Each number is 50 + 12 x the weight over its row's rms, rounded and kept within 0 to 99. Layers, rows and columns count from 0. The size before them is the row's rms in percent of the matrix's.

# down: layer 8 MLP down (transposed), 768x192, rms 0.0903, rows 195-212, columns 0-191
# up: layer 8 MLP up, 768x192, rms 0.0957, rows 196-213, columns 0-191
down195 107:58 36 42 43 59 45 51 56 49 48 56 42 57 36 50 50 43 19 49 56 54 49 43 43 65 28 39 54 64 40 33 47 27 45 39 47 54 56 63 45 57 34 44 31 50 48 57 55 68 42 59 18 43 49 36 41 29 50 34 37 63 42 43 38 56 56 78 48 60 65 62 40 36 59 50 64 47 70 50 54 53 54 66 61 36 27 53 57 56 66 50 53 56 46 80 47 23 50 35 45 39 46 39 46 51 37 34 63 77 55 32 61 42 51 64 51 52 56 38 58 28 63 76 54 55 49 46 70 47 53 34 46 36 29 65 45 57 40 59 49 37 63 42 55 50 61 48 54 36 61 48 19 62 59 46 27 43 79 71 43 59 63 62 65 56 38 48 35 60 69 57 54 50 55 74 52 62 54 72 44 55 44 62 69 48 44 39 55 36 53 40 59
up196 109:55 47 80 63 42 75 43 44 59 50 40 26 40 66 41 55 32 43 53 53 53 33 55 51 42 53 57 48 26 43 54 59 55 40 44 54 65 58 50 55 52 44 59 52 50 55 58 51 58 53 48 50 19 51 48 46 39 61 61 46 56 48 17 59 56 50 26 51 55 56 75 46 60 60 52 52 60 58 39 61 63 59 48 45 29 58 36 52 39 53 53 25 31 43 54 59 34 56 44 51 55 42 48 70 60 73 42 34 42 49 52 60 73 50 51 70 45 40 36 43 52 30 55 48 31 61 59 37 46 40 37 50 51 58 38 67 48 60 64 54 67 57 51 44 31 70 45 24 50 52 35 38 43 55 32 58 41 65 39 39 60 71 69 53 59 39 37 65 55 79 67 42 51 51 61 63 78 47 58 48 18 50 32 40 57 71 63 33 53 47 52 69
down196 111:60 24 63 35 49 45 66 67 50 48 47 59 73 47 69 53 51 45 48 34 31 54 61 51 55 51 61 63 52 49 37 60 22 37 61 51 59 55 56 45 68 63 51 59 58 60 43 38 36 55 26 55 69 39 58 44 38 59 47 57 37 70 47 44 57 59 62 56 57 33 51 42 56 67 41 40 63 54 50 47 44 35 52 40 38 46 48 32 52 53 67 27 50 15 30 55 58 42 68 49 37 69 56 40 57 54 55 60 30 40 66 59 48 23 52 38 39 46 38 59 78 50 46 59 61 35 23 45 47 57 20 65 70 40 39 45 58 47 53 64 44 56 44 29 54 58 50 54 38 57 71 77 30 55 70 60 43 37 56 54 64 42 53 55 51 60 42 56 51 27 65 52 53 30 37 38 42 39 64 53 52 34 63 52 43 54 45 51 42 74 43 37
up197 108:52 65 73 47 62 73 59 59 85 56 49 66 43 49 62 50 29 55 31 47 60 18 46 51 45 62 24 45 37 61 46 69 36 61 57 47 53 60 48 60 79 54 46 36 57 36 55 25 40 50 60 68 34 57 40 49 61 45 66 52 51 42 48 47 53 68 21 51 71 50 57 49 69 61 58 44 57 42 56 37 40 56 40 17 26 55 44 57 46 37 59 56 33 68 57 70 53 53 55 41 59 43 53 49 54 57 29 31 62 44 55 26 67 49 52 53 51 66 45 61 45 59 60 44 52 62 58 66 42 35 42 51 72 53 50 38 57 45 63 36 67 18 45 65 50 52 52 59 39 68 27 53 47 47 41 53 31 39 45 36 67 48 52 26 47 44 44 43 40 50 48 33 38 64 52 53 48 65 48 50 51 42 56 55 36 53 46 45 44 58 52 68
down197 111:42 46 50 41 42 43 32 71 37 70 43 38 40 23 52 54 45 74 47 61 61 56 60 54 49 53 66 38 53 48 55 21 62 47 43 68 26 54 43 27 64 42 39 27 43 55 30 30 52 58 48 46 72 47 40 76 64 61 49 55 56 66 52 38 64 60 50 45 61 63 53 38 03 60 51 55 46 52 59 53 50 42 52 61 55 42 38 36 37 20 47 49 57 59 48 46 53 44 47 42 57 79 64 39 56 35 48 60 51 29 56 54 41 55 29 42 75 43 33 57 72 56 54 65 35 28 50 37 49 50 53 57 70 45 51 41 53 66 64 55 43 65 36 27 54 60 38 48 52 44 60 49 51 67 48 56 42 62 58 47 64 46 52 60 56 60 49 77 38 60 36 49 56 35 60 41 33 52 48 54 53 36 37 66 56 54 56 55 44 55 67 51
up198 099:61 61 49 43 62 44 48 63 56 34 45 63 44 63 41 54 53 39 46 50 53 43 51 47 65 51 45 48 44 36 49 49 54 58 38 62 50 64 56 62 76 39 51 38 48 25 35 60 56 46 41 46 42 52 47 46 36 39 51 44 48 59 48 68 43 68 51 35 65 60 29 50 56 56 38 55 59 54 43 30 65 68 39 49 47 60 46 62 77 71 65 36 21 72 54 61 38 59 62 67 55 46 41 33 50 46 48 31 47 59 42 57 20 44 47 44 64 36 51 69 50 45 27 22 39 72 29 29 65 38 43 40 66 49 40 44 20 59 40 51 47 67 80 66 53 34 37 71 55 46 59 42 61 55 46 58 40 44 61 47 44 63 35 57 58 34 56 58 19 51 66 52 60 58 64 58 59 63 62 46 62 42 50 45 52 55 67 42 40 29 53 68
down198 098:06 50 54 60 72 53 47 49 55 64 38 50 58 33 48 66 47 76 33 31 63 50 68 42 55 41 40 54 51 69 63 47 43 42 43 45 54 42 44 45 45 56 29 53 50 37 37 49 56 56 59 44 47 53 38 29 44 38 34 36 39 48 32 41 39 57 52 46 32 58 51 51 57 39 42 43 56 46 43 49 51 47 29 67 69 56 73 58 41 58 47 56 56 52 57 65 57 55 49 42 71 51 47 33 65 44 42 58 37 56 53 35 44 61 59 41 29 81 63 41 58 60 70 60 52 42 31 56 35 55 68 42 40 42 62 51 60 24 39 50 45 50 69 29 38 53 54 53 41 46 52 41 48 56 50 76 59 51 36 48 45 53 53 81 57 68 50 50 29 55 44 64 33 57 82 38 53 51 33 47 49 59 57 68 44 41 29 52 43 55 83 57
up199 103:42 48 40 36 33 71 44 56 37 59 55 34 59 65 44 57 71 51 38 47 67 43 56 48 29 52 52 50 34 39 46 70 24 43 44 47 64 55 37 34 63 35 51 45 50 53 70 34 67 51 60 40 60 47 48 43 49 50 43 22 45 22 61 35 33 48 32 26 51 61 55 54 74 48 54 68 52 42 41 53 38 52 52 53 55 62 44 75 54 58 58 58 47 47 48 43 61 53 54 58 39 43 51 33 54 79 49 52 51 56 56 44 62 50 60 40 67 48 39 52 51 48 62 75 51 46 56 27 56 50 51 37 60 38 14 37 70 50 69 61 64 31 70 70 34 62 24 39 57 49 67 56 20 42 55 54 47 61 30 39 45 52 41 30 54 48 57 49 71 64 69 48 68 46 45 35 53 50 59 57 64 54 46 44 62 55 50 74 54 57 59 55
down199 100:46 58 34 32 29 65 65 45 65 39 38 69 49 29 30 31 54 53 53 64 47 64 68 54 41 57 52 54 55 49 73 57 59 56 36 50 42 49 50 71 40 58 46 34 60 62 49 33 50 55 75 49 25 23 56 86 27 51 59 64 50 49 47 46 39 26 50 51 56 31 33 33 60 59 46 61 42 43 55 35 60 31 58 45 59 66 67 31 60 43 47 42 65 63 45 56 37 37 55 58 49 43 49 28 55 50 41 60 47 50 51 57 53 44 62 35 42 55 39 32 65 46 47 46 66 65 49 61 50 76 38 49 57 23 57 46 15 58 47 48 49 56 58 61 53 51 58 54 51 62 38 67 46 54 45 44 52 41 71 62 53 56 31 45 62 57 59 54 32 51 49 60 43 63 80 46 43 42 60 43 56 24 50 45 42 71 34 50 42 51 65 51
up200 104:35 40 56 47 44 40 54 39 42 65 57 64 36 46 50 65 50 46 50 28 40 30 58 37 43 58 65 70 22 21 52 72 57 47 50 61 59 67 54 34 49 37 51 34 41 33 56 52 61 64 67 62 39 43 53 33 49 61 50 45 56 72 35 51 76 44 50 44 28 28 51 48 43 49 73 65 45 40 77 50 59 19 54 42 72 59 57 57 32 52 49 67 60 30 56 59 39 47 51 61 44 46 31 57 45 47 66 65 65 57 52 56 68 67 58 46 46 28 62 49 68 44 38 42 39 52 67 41 56 50 47 49 58 47 35 49 57 46 31 45 68 41 46 71 35 67 28 36 59 62 58 52 53 58 57 57 60 60 54 47 50 49 60 45 54 27 27 55 24 52 57 42 52 59 66 55 47 61 38 42 38 56 60 67 57 56 51 35 30 47 54 35
down200 105:51 47 49 19 37 53 58 41 50 64 55 51 78 52 30 28 32 44 59 69 67 54 51 41 59 50 64 38 48 61 41 41 43 69 60 56 39 67 34 64 48 61 43 68 59 63 49 44 50 34 68 50 44 43 31 46 42 55 62 49 52 48 67 55 57 34 37 56 43 70 35 45 62 38 33 54 54 44 29 34 27 24 59 53 51 51 39 42 27 66 52 47 42 79 50 72 37 65 48 68 41 36 46 32 47 40 43 34 40 20 60 21 61 54 48 57 49 53 58 42 43 52 62 60 51 62 79 60 40 54 56 47 48 43 60 55 54 59 58 53 66 44 54 49 39 46 47 68 52 45 26 80 42 44 58 41 63 60 37 42 39 40 44 55 52 59 74 58 64 52 50 44 51 62 52 54 39 49 36 59 44 58 49 44 55 73 60 66 37 46 27 53
up201 103:70 37 41 49 50 50 40 53 46 61 37 45 44 54 45 38 55 41 46 49 63 29 31 40 46 33 59 48 47 51 63 53 65 41 57 77 53 43 61 50 64 31 63 48 59 36 31 54 45 46 43 66 22 48 72 53 47 59 66 37 51 56 54 48 41 54 40 50 43 51 54 41 36 57 62 50 57 36 31 49 46 32 41 19 34 54 25 76 58 56 53 44 28 60 62 49 64 42 55 62 58 48 48 37 27 45 64 50 36 81 42 37 46 39 30 40 46 66 44 59 53 56 64 49 49 68 49 45 42 41 41 48 66 80 60 34 38 55 51 43 55 30 61 51 56 49 53 35 51 55 62 60 56 53 87 62 69 48 35 45 44 53 22 61 55 52 41 63 54 54 34 53 62 50 44 73 57 82 47 68 52 33 63 51 61 46 41 60 57 46 65 43
down201 101:52 34 55 55 47 76 62 36 61 66 62 57 50 50 36 47 51 54 48 66 35 29 66 43 44 49 35 51 46 42 59 63 49 69 57 52 46 48 47 39 47 45 29 68 75 32 29 33 53 43 46 43 44 62 34 58 55 40 32 36 49 31 61 61 73 41 51 45 60 71 47 29 51 61 38 45 48 46 56 75 48 28 47 66 45 63 55 68 69 64 32 44 39 64 62 54 49 50 58 64 31 42 60 33 21 44 47 53 55 33 46 66 46 51 48 56 37 40 66 47 77 27 56 53 61 38 35 39 52 54 22 38 39 71 60 63 38 55 38 48 57 38 49 43 65 61 69 57 53 41 50 51 28 63 58 36 54 60 57 64 54 40 36 63 44 49 45 39 69 52 58 61 37 43 65 68 49 51 43 50 21 50 61 49 66 45 68 38 42 41 51 55
up202 108:53 33 60 43 44 61 56 39 42 36 43 48 50 73 64 33 47 43 60 21 51 31 57 55 48 51 46 55 40 51 52 58 36 55 54 30 58 62 55 45 56 54 31 27 62 62 52 48 65 47 49 41 32 51 45 20 55 57 39 57 39 48 61 50 35 70 42 48 71 72 72 51 51 51 66 58 46 64 68 70 68 47 47 14 55 44 51 54 51 66 59 38 57 50 74 48 49 45 83 46 37 49 34 52 58 70 61 51 55 53 63 36 43 55 41 45 39 49 46 67 53 43 38 48 55 51 48 52 39 32 46 53 56 49 51 44 42 31 48 39 59 24 42 60 38 66 53 42 71 68 52 51 47 41 62 65 30 44 55 02 63 60 45 38 64 31 58 56 67 72 51 45 44 53 70 43 57 46 57 57 32 46 42 53 56 57 51 62 34 49 55 41
down202 108:40 45 50 54 36 63 72 41 44 56 49 61 64 50 33 36 42 52 58 36 56 52 32 62 53 50 65 48 60 33 65 60 70 39 65 55 47 53 57 38 54 55 42 44 78 49 52 72 66 24 50 62 49 41 72 55 62 30 42 66 49 60 45 53 64 56 56 51 56 62 48 30 70 47 69 60 43 45 33 35 47 34 53 45 37 42 45 30 50 44 34 50 36 50 51 63 52 55 60 47 26 73 39 47 57 71 49 38 46 39 47 39 47 55 36 64 30 51 48 43 49 51 34 63 22 50 61 49 50 39 54 37 58 36 54 52 45 37 83 54 40 43 63 26 58 55 56 43 63 48 58 75 50 58 50 68 30 77 57 73 67 48 32 34 52 70 44 54 56 34 52 45 47 53 22 36 39 46 52 66 71 45 42 60 48 52 53 29 50 31 49 46
up203 111:57 83 66 41 49 63 47 59 57 51 35 35 22 62 46 67 44 47 58 60 59 50 26 81 37 40 57 51 43 52 65 47 58 51 44 44 56 57 43 54 50 63 65 37 45 56 51 43 46 34 36 45 65 61 41 59 48 41 38 50 54 52 30 22 38 59 54 27 61 58 52 55 50 76 48 50 27 40 45 19 29 45 57 68 52 43 43 58 50 42 67 40 55 47 65 59 44 36 63 29 39 58 52 56 52 69 39 44 36 37 63 40 57 67 27 48 72 45 46 60 45 50 51 68 47 56 29 43 52 65 32 28 70 64 58 58 48 48 48 51 53 53 47 75 53 77 49 40 45 61 54 57 42 29 52 48 27 55 39 42 70 34 53 48 65 42 57 54 52 51 50 55 65 35 43 58 55 64 52 65 47 50 68 51 50 42 49 46 69 20 58 63
down203 114:62 37 56 42 72 42 29 46 51 58 35 35 63 62 45 45 43 42 64 43 60 58 43 52 44 48 57 46 34 60 56 36 66 33 36 62 51 37 64 45 44 41 56 48 51 42 65 53 29 51 46 55 45 50 37 47 51 73 28 57 74 53 51 33 37 52 55 71 64 35 28 50 73 57 55 55 43 57 28 59 52 30 51 45 54 37 34 53 57 56 36 44 22 65 49 63 64 69 47 43 81 47 46 12 50 48 63 62 56 47 37 57 38 34 49 33 44 35 42 48 59 55 54 57 67 70 27 60 48 36 85 73 52 46 45 47 58 68 51 47 49 52 57 54 32 43 50 54 52 63 59 59 57 62 61 61 52 46 43 52 61 48 49 61 45 85 62 40 31 35 73 45 35 24 43 56 44 49 47 51 51 58 46 55 39 55 56 59 41 50 38 40
up204 108:42 63 70 49 58 65 64 56 70 42 67 32 51 67 16 40 55 50 35 45 52 47 25 35 54 42 50 36 45 54 44 57 54 70 35 50 71 53 67 55 55 63 39 42 30 55 43 38 54 16 49 65 42 47 44 33 61 61 46 41 51 35 53 45 68 60 40 61 64 64 51 70 65 65 57 61 62 50 50 42 48 50 42 56 63 40 40 52 55 56 52 39 55 28 46 39 44 38 50 35 49 63 52 43 66 76 60 43 44 80 51 47 44 48 45 60 70 53 30 58 50 45 44 44 53 56 45 46 51 33 40 47 56 52 44 77 40 57 36 43 54 27 55 34 49 54 55 63 54 37 51 54 67 53 44 70 47 55 52 35 34 31 51 45 38 57 47 83 41 52 60 51 21 59 71 47 53 44 64 39 40 33 43 33 57 47 66 60 71 31 60 69
down204 109:35 60 80 55 60 65 49 56 42 44 49 69 58 35 54 38 65 63 46 55 52 57 45 54 57 37 50 48 49 55 48 85 64 61 45 45 56 40 42 44 64 42 68 33 52 52 61 47 64 47 40 40 54 57 28 26 53 52 62 41 73 51 60 49 36 47 48 32 43 54 42 47 45 61 37 33 49 54 50 42 70 52 64 62 61 32 62 57 38 48 52 58 54 59 53 60 71 46 62 48 35 32 55 36 56 46 36 62 48 22 48 25 50 61 50 42 50 48 70 60 65 46 48 60 49 58 59 49 40 54 37 49 81 40 48 28 40 68 47 50 29 56 51 31 43 50 34 50 60 41 35 41 29 31 45 75 66 47 62 23 54 55 62 64 68 34 47 60 50 50 76 63 45 53 25 69 51 32 54 55 45 52 43 62 20 39 44 45 58 36 70 47
up205 088:35 60 60 49 74 54 79 39 45 59 53 46 43 63 61 59 36 46 69 41 54 30 66 42 67 30 65 45 49 49 50 50 36 58 39 47 45 54 61 47 40 50 50 24 56 45 62 56 69 56 57 66 30 37 53 34 47 53 52 63 48 54 50 55 49 44 47 44 53 62 67 40 29 71 54 48 56 47 65 54 36 41 42 47 36 35 60 68 52 60 59 52 48 44 48 46 52 20 63 51 51 54 33 64 63 82 45 44 61 63 48 36 35 69 52 54 48 22 36 62 54 46 42 37 43 56 47 41 16 64 40 41 55 37 50 57 72 47 46 71 54 59 68 74 46 65 38 66 49 55 47 58 55 63 42 51 32 41 60 30 42 54 54 40 50 54 68 33 48 58 55 41 39 48 52 78 49 77 54 17 45 42 40 35 48 65 64 50 42 49 34 40
down205 083:34 36 58 55 48 59 19 44 42 58 56 40 36 48 52 41 46 42 52 45 52 61 53 40 51 54 55 36 64 50 26 37 51 52 61 27 51 59 42 50 54 28 49 57 40 60 76 43 42 50 67 35 60 38 21 44 35 67 52 36 54 51 61 69 48 69 44 40 50 71 53 71 62 49 52 33 63 55 51 42 33 38 32 38 39 64 52 29 65 43 40 50 44 55 50 48 55 74 40 50 49 46 38 50 25 50 70 60 34 52 55 60 39 59 47 55 64 49 64 58 46 60 61 48 50 62 56 15 41 45 37 82 47 39 62 25 50 65 53 56 39 55 63 58 53 56 54 68 30 69 53 60 67 53 33 30 63 44 67 72 45 59 40 42 30 55 47 63 77 56 50 27 53 61 72 40 54 48 50 69 43 59 53 37 48 41 46 59 57 45 50 56
up206 098:49 46 55 45 64 62 45 46 57 60 31 43 63 59 48 51 52 52 49 45 64 45 24 52 52 45 48 63 51 59 59 53 38 50 40 51 44 45 35 57 62 57 75 52 61 54 47 10 57 36 75 64 48 64 36 44 40 46 41 35 32 48 32 54 53 60 46 41 42 43 57 54 46 35 40 68 73 51 48 59 56 51 49 41 48 49 41 54 50 40 45 60 41 52 50 61 55 50 55 62 40 41 59 53 73 53 28 46 54 58 50 40 65 46 53 56 59 45 64 53 54 34 70 85 29 63 49 60 49 61 39 40 53 59 49 54 47 28 67 22 46 56 45 52 55 62 41 32 45 31 50 53 46 35 28 51 45 43 28 59 83 40 53 29 32 65 26 72 49 42 31 65 46 44 37 74 62 47 59 67 53 37 57 68 47 66 47 40 44 50 52 87
down206 097:55 51 49 54 39 61 36 51 35 57 41 42 33 43 60 40 41 31 75 63 58 46 50 52 29 60 42 51 59 51 28 50 76 61 59 69 51 45 64 44 48 54 70 54 46 45 54 47 48 59 59 59 46 64 31 42 75 43 42 72 67 40 72 56 35 25 13 58 53 66 24 63 47 44 38 50 40 84 53 37 53 53 55 36 49 49 50 58 65 74 47 50 56 51 41 33 48 36 51 60 55 39 60 64 42 53 62 29 45 33 54 56 60 67 37 50 48 18 56 37 57 28 42 54 61 52 54 45 33 43 55 46 54 52 28 48 47 44 49 59 51 49 41 43 52 25 47 61 38 68 36 46 52 60 38 71 51 31 63 36 49 66 47 39 62 46 45 64 35 35 38 69 59 54 61 34 60 44 61 50 52 52 45 66 44 47 50 67 72 45 61 62
up207 105:38 43 51 54 45 50 70 54 58 45 38 64 35 56 64 71 51 36 38 31 62 45 52 50 60 63 48 72 37 40 55 58 46 47 43 71 57 52 70 68 72 43 53 27 36 27 61 36 55 61 43 49 26 64 59 74 46 57 38 58 34 70 52 49 60 54 30 49 45 42 61 58 54 57 46 55 45 56 52 48 52 44 60 28 62 60 51 68 53 54 48 38 51 49 35 50 46 40 43 49 35 64 71 58 51 39 47 48 58 62 21 42 56 57 38 52 50 26 57 68 64 32 43 46 25 47 36 47 72 25 40 39 53 66 40 52 60 43 27 28 61 49 44 71 57 61 40 31 63 64 74 60 58 50 63 59 48 72 62 50 66 25 49 53 47 33 42 57 36 60 50 49 48 49 59 61 32 66 45 33 30 40 55 48 64 52 30 53 63 49 56 61
down207 114:65 57 69 45 67 50 39 26 54 50 58 53 51 55 68 18 43 94 40 66 61 55 37 58 67 42 65 35 48 48 48 52 70 49 54 61 54 67 34 47 51 54 62 35 44 57 47 49 52 56 39 63 42 29 32 47 65 33 65 31 65 44 68 36 43 62 47 37 47 45 74 61 63 34 33 35 45 46 60 57 40 42 47 47 51 59 53 50 52 26 44 53 44 37 65 57 42 69 43 40 51 61 29 51 64 56 57 32 58 45 64 61 59 88 29 49 40 61 68 48 32 57 49 47 58 58 56 67 44 59 26 46 35 44 40 49 53 48 61 36 35 36 47 43 64 49 47 49 25 40 49 49 51 47 44 69 35 38 53 40 52 35 51 25 50 27 65 65 65 44 49 38 49 45 58 45 63 63 50 63 57 50 46 51 71 59 51 48 50 41 55 37
up208 104:40 69 43 51 55 58 48 52 69 38 65 48 58 42 49 47 32 31 41 59 73 41 45 54 71 36 60 50 72 41 42 47 25 60 51 61 61 47 51 42 53 56 31 50 42 75 42 54 34 50 65 58 60 53 41 45 51 45 37 10 52 44 47 55 27 58 51 41 42 59 40 47 41 54 57 61 44 50 34 55 93 64 45 63 43 43 46 43 50 60 56 49 38 64 63 54 41 44 49 35 55 50 50 51 47 51 28 55 49 63 43 55 67 54 55 31 61 51 44 26 56 44 50 43 54 42 57 37 45 48 40 63 66 52 45 27 33 45 49 61 49 39 54 66 42 57 56 77 71 53 49 51 57 58 54 56 49 35 47 51 54 58 41 37 51 50 45 65 55 62 39 43 37 53 64 75 58 60 99 52 46 64 36 66 60 69 55 44 20 59 64 41
down208 098:58 63 47 58 14 42 55 63 42 64 45 48 46 61 30 62 47 54 55 76 46 49 64 63 74 68 60 76 26 31 69 41 31 38 42 58 67 52 39 60 61 73 38 26 57 47 54 53 48 56 50 49 32 44 69 53 47 44 34 56 44 71 66 59 56 54 37 48 54 51 49 56 59 42 56 51 68 44 51 65 47 41 70 63 66 41 45 37 32 56 51 47 62 45 64 58 25 50 41 31 43 44 61 65 61 47 24 51 58 44 49 49 32 57 59 51 59 24 53 59 57 66 42 55 33 76 51 65 45 47 25 26 36 54 46 44 39 36 41 53 37 39 42 59 44 43 56 31 70 53 52 60 60 56 52 65 49 53 61 59 43 53 52 58 29 48 55 62 56 57 58 38 53 41 45 20 40 50 60 40 48 33 55 32 48 23 40 59 44 59 47 51
up209 101:42 34 43 48 48 44 50 39 38 49 36 49 30 66 43 43 47 32 48 55 72 48 41 63 52 35 41 45 52 16 56 60 50 30 44 70 59 63 32 33 58 58 49 65 58 57 51 58 44 65 53 78 40 36 44 40 76 43 40 35 62 58 32 49 59 58 46 54 45 55 43 40 50 25 73 62 48 45 69 55 58 40 62 54 26 57 47 49 59 49 70 48 42 50 49 42 58 33 42 33 43 61 43 61 65 44 36 52 43 49 64 48 51 62 35 45 65 57 43 50 42 55 34 66 51 47 63 42 76 67 46 46 69 83 50 24 48 65 57 46 42 45 36 48 39 41 41 63 62 80 57 71 45 59 65 57 59 33 43 54 59 35 41 41 56 27 39 73 60 45 38 40 53 40 52 52 48 69 40 44 21 43 59 55 53 60 67 39 58 58 62 50
down209 095:44 50 56 52 62 45 59 51 55 38 61 70 52 41 43 53 45 69 49 51 49 51 66 51 31 63 41 37 33 37 19 54 52 54 49 44 56 51 56 60 38 58 59 44 39 56 46 66 45 68 62 47 43 49 69 67 68 22 65 41 35 25 40 44 50 41 46 51 40 70 35 58 54 42 55 43 65 32 49 40 30 52 47 52 47 46 47 70 64 64 49 61 67 50 50 54 42 44 35 47 59 43 50 63 59 50 76 52 42 35 48 51 34 37 56 75 37 32 45 47 32 30 53 63 28 37 51 32 43 49 40 78 35 43 40 48 40 46 42 62 69 46 53 49 41 62 37 43 45 26 64 41 56 41 35 72 35 83 44 34 59 75 58 68 57 54 64 28 54 45 45 81 50 56 50 50 49 58 70 69 66 40 58 58 43 39 53 52 46 45 38 60
up210 105:39 57 55 28 64 39 70 23 56 37 30 44 59 68 47 43 27 45 60 43 41 64 39 38 50 40 41 50 39 59 42 60 53 67 56 53 65 51 74 38 29 45 63 42 34 63 49 46 41 57 50 43 40 55 51 44 55 47 72 43 69 65 31 47 43 43 41 41 40 73 50 53 43 44 42 51 49 56 53 58 86 55 63 43 54 75 62 44 42 43 70 36 45 45 60 48 43 50 53 52 43 46 28 50 46 46 65 39 22 40 75 59 30 70 34 27 54 40 53 61 54 58 47 47 42 48 55 51 58 53 31 46 81 61 35 51 21 64 40 42 45 74 47 50 42 49 42 56 82 75 55 55 46 48 55 56 48 40 45 36 60 64 46 55 56 28 61 50 44 48 62 64 58 37 46 53 69 64 60 65 54 43 50 34 60 54 55 64 39 38 58 60
down210 107:75 58 52 69 45 43 19 64 47 55 35 40 70 60 67 28 56 54 62 60 68 60 51 46 59 50 58 52 59 46 51 59 33 52 53 48 57 45 36 14 45 57 48 47 45 65 66 44 50 56 61 51 53 62 53 38 45 35 44 36 36 53 71 62 34 49 36 66 28 48 52 41 45 51 54 26 39 34 44 32 28 38 56 50 67 65 41 72 41 62 45 27 64 47 42 52 41 48 38 44 44 64 32 41 44 20 30 45 56 41 60 56 35 58 44 69 74 65 49 57 58 59 59 34 72 54 39 57 57 36 39 28 43 59 50 50 54 37 60 70 51 55 56 72 57 49 61 61 33 44 30 61 30 49 59 52 41 46 42 52 39 58 39 52 53 46 66 78 50 61 59 49 48 40 41 55 46 37 56 52 63 60 31 60 41 50 52 68 73 41 51 43
up211 098:55 59 50 35 65 55 59 60 75 40 75 52 64 52 54 61 36 62 33 31 85 27 35 53 71 62 54 39 40 52 47 49 49 62 41 54 63 51 40 48 49 39 33 37 18 62 50 53 53 36 39 47 49 61 46 35 44 34 57 45 33 33 53 39 28 43 60 42 39 57 52 48 40 52 56 56 62 44 47 47 60 39 51 64 38 32 33 54 51 69 57 54 43 31 34 56 40 33 46 62 53 61 57 49 53 49 64 64 60 53 45 52 45 58 62 47 64 70 55 33 47 57 47 44 77 59 55 42 58 49 42 45 60 69 50 56 45 63 51 46 59 40 62 50 42 50 49 57 48 61 61 88 61 74 26 69 24 47 53 44 42 43 68 36 50 47 65 40 11 40 69 46 44 39 70 44 47 50 61 58 48 53 68 58 69 47 55 37 47 53 61 42
down211 098:32 46 51 42 47 19 44 53 59 48 44 47 40 49 51 36 47 30 30 69 40 50 56 48 52 69 43 45 72 32 42 43 34 48 46 49 36 39 47 50 54 38 70 54 54 54 70 40 49 58 51 48 35 37 56 45 44 40 58 52 53 88 36 57 49 72 53 57 57 70 54 54 59 49 52 58 27 67 63 52 62 43 56 45 71 59 54 42 72 51 51 36 51 39 58 42 41 54 57 63 33 54 54 71 71 26 72 67 66 35 51 53 55 53 59 24 38 70 45 53 54 61 76 58 66 35 64 55 52 59 50 60 48 48 31 34 42 52 57 60 41 46 51 43 48 40 52 55 56 65 51 55 38 27 64 62 46 51 52 55 59 66 53 29 61 52 31 74 37 21 23 60 53 62 38 50 48 32 62 36 41 36 57 30 48 40 52 56 66 53 48 34
up212 106:38 57 50 48 52 54 44 25 51 40 74 61 60 56 34 73 84 45 55 47 48 44 51 44 28 53 50 60 49 17 42 60 59 69 45 54 40 74 49 63 66 65 52 43 45 67 50 56 49 30 56 52 61 52 47 43 44 51 73 42 48 46 42 45 51 62 50 30 48 46 53 69 60 44 55 70 62 45 55 47 53 50 56 56 53 32 74 59 30 35 53 53 42 43 27 29 47 51 53 46 23 40 58 44 38 65 60 60 62 43 39 48 55 44 38 44 81 28 40 40 57 39 53 58 34 60 32 17 40 64 47 51 54 33 33 41 52 41 51 45 58 51 43 45 44 58 31 41 50 51 60 42 59 41 73 54 52 49 64 36 38 41 66 54 31 56 39 74 51 85 73 62 54 58 47 45 51 39 69 49 68 47 50 62 41 56 57 49 66 59 60 48
down212 106:70 62 39 50 62 53 56 56 54 59 47 33 62 69 47 48 73 61 37 46 53 45 74 66 69 57 28 39 58 54 54 45 50 41 58 29 59 75 64 51 42 53 22 42 57 54 56 41 45 48 61 49 39 57 41 58 40 64 47 53 47 45 64 63 42 54 49 61 49 35 67 51 41 44 46 45 51 28 29 53 41 46 24 49 71 27 54 51 33 38 61 57 59 58 62 54 45 58 42 39 51 48 73 18 62 48 72 31 41 54 63 56 59 37 51 46 34 62 30 46 70 67 60 38 56 34 63 33 49 52 46 62 29 53 49 33 47 55 55 41 50 44 46 66 44 56 38 37 40 23 32 38 50 34 59 39 42 48 61 60 29 54 68 47 45 48 59 40 41 58 70 55 29 47 54 44 55 37 65 43 52 47 82 57 62 67 48 50 43 37 60 76
up213 083:41 55 45 33 53 46 70 53 32 71 46 43 46 55 39 68 44 34 63 60 66 16 63 32 76 68 52 62 43 56 36 63 51 63 53 58 57 56 53 41 49 52 30 45 37 64 53 37 37 33 48 38 68 52 46 55 45 55 57 38 67 75 47 52 41 49 43 50 43 77 30 59 47 37 79 54 39 51 60 52 55 52 46 49 59 60 47 52 57 48 64 70 58 74 54 37 42 35 75 74 47 49 38 63 43 51 42 64 35 51 45 50 30 31 30 51 42 45 53 42 62 37 56 53 24 57 34 43 51 29 50 43 67 57 59 43 50 44 29 39 78 53 47 63 47 41 41 71 57 60 55 45 56 74 43 60 45 56 47 41 43 32 35 43 29 38 44 38 33 63 49 46 48 39 73 58 45 57 56 38 43 50 61 66 43 46 67 70 46 48 35 50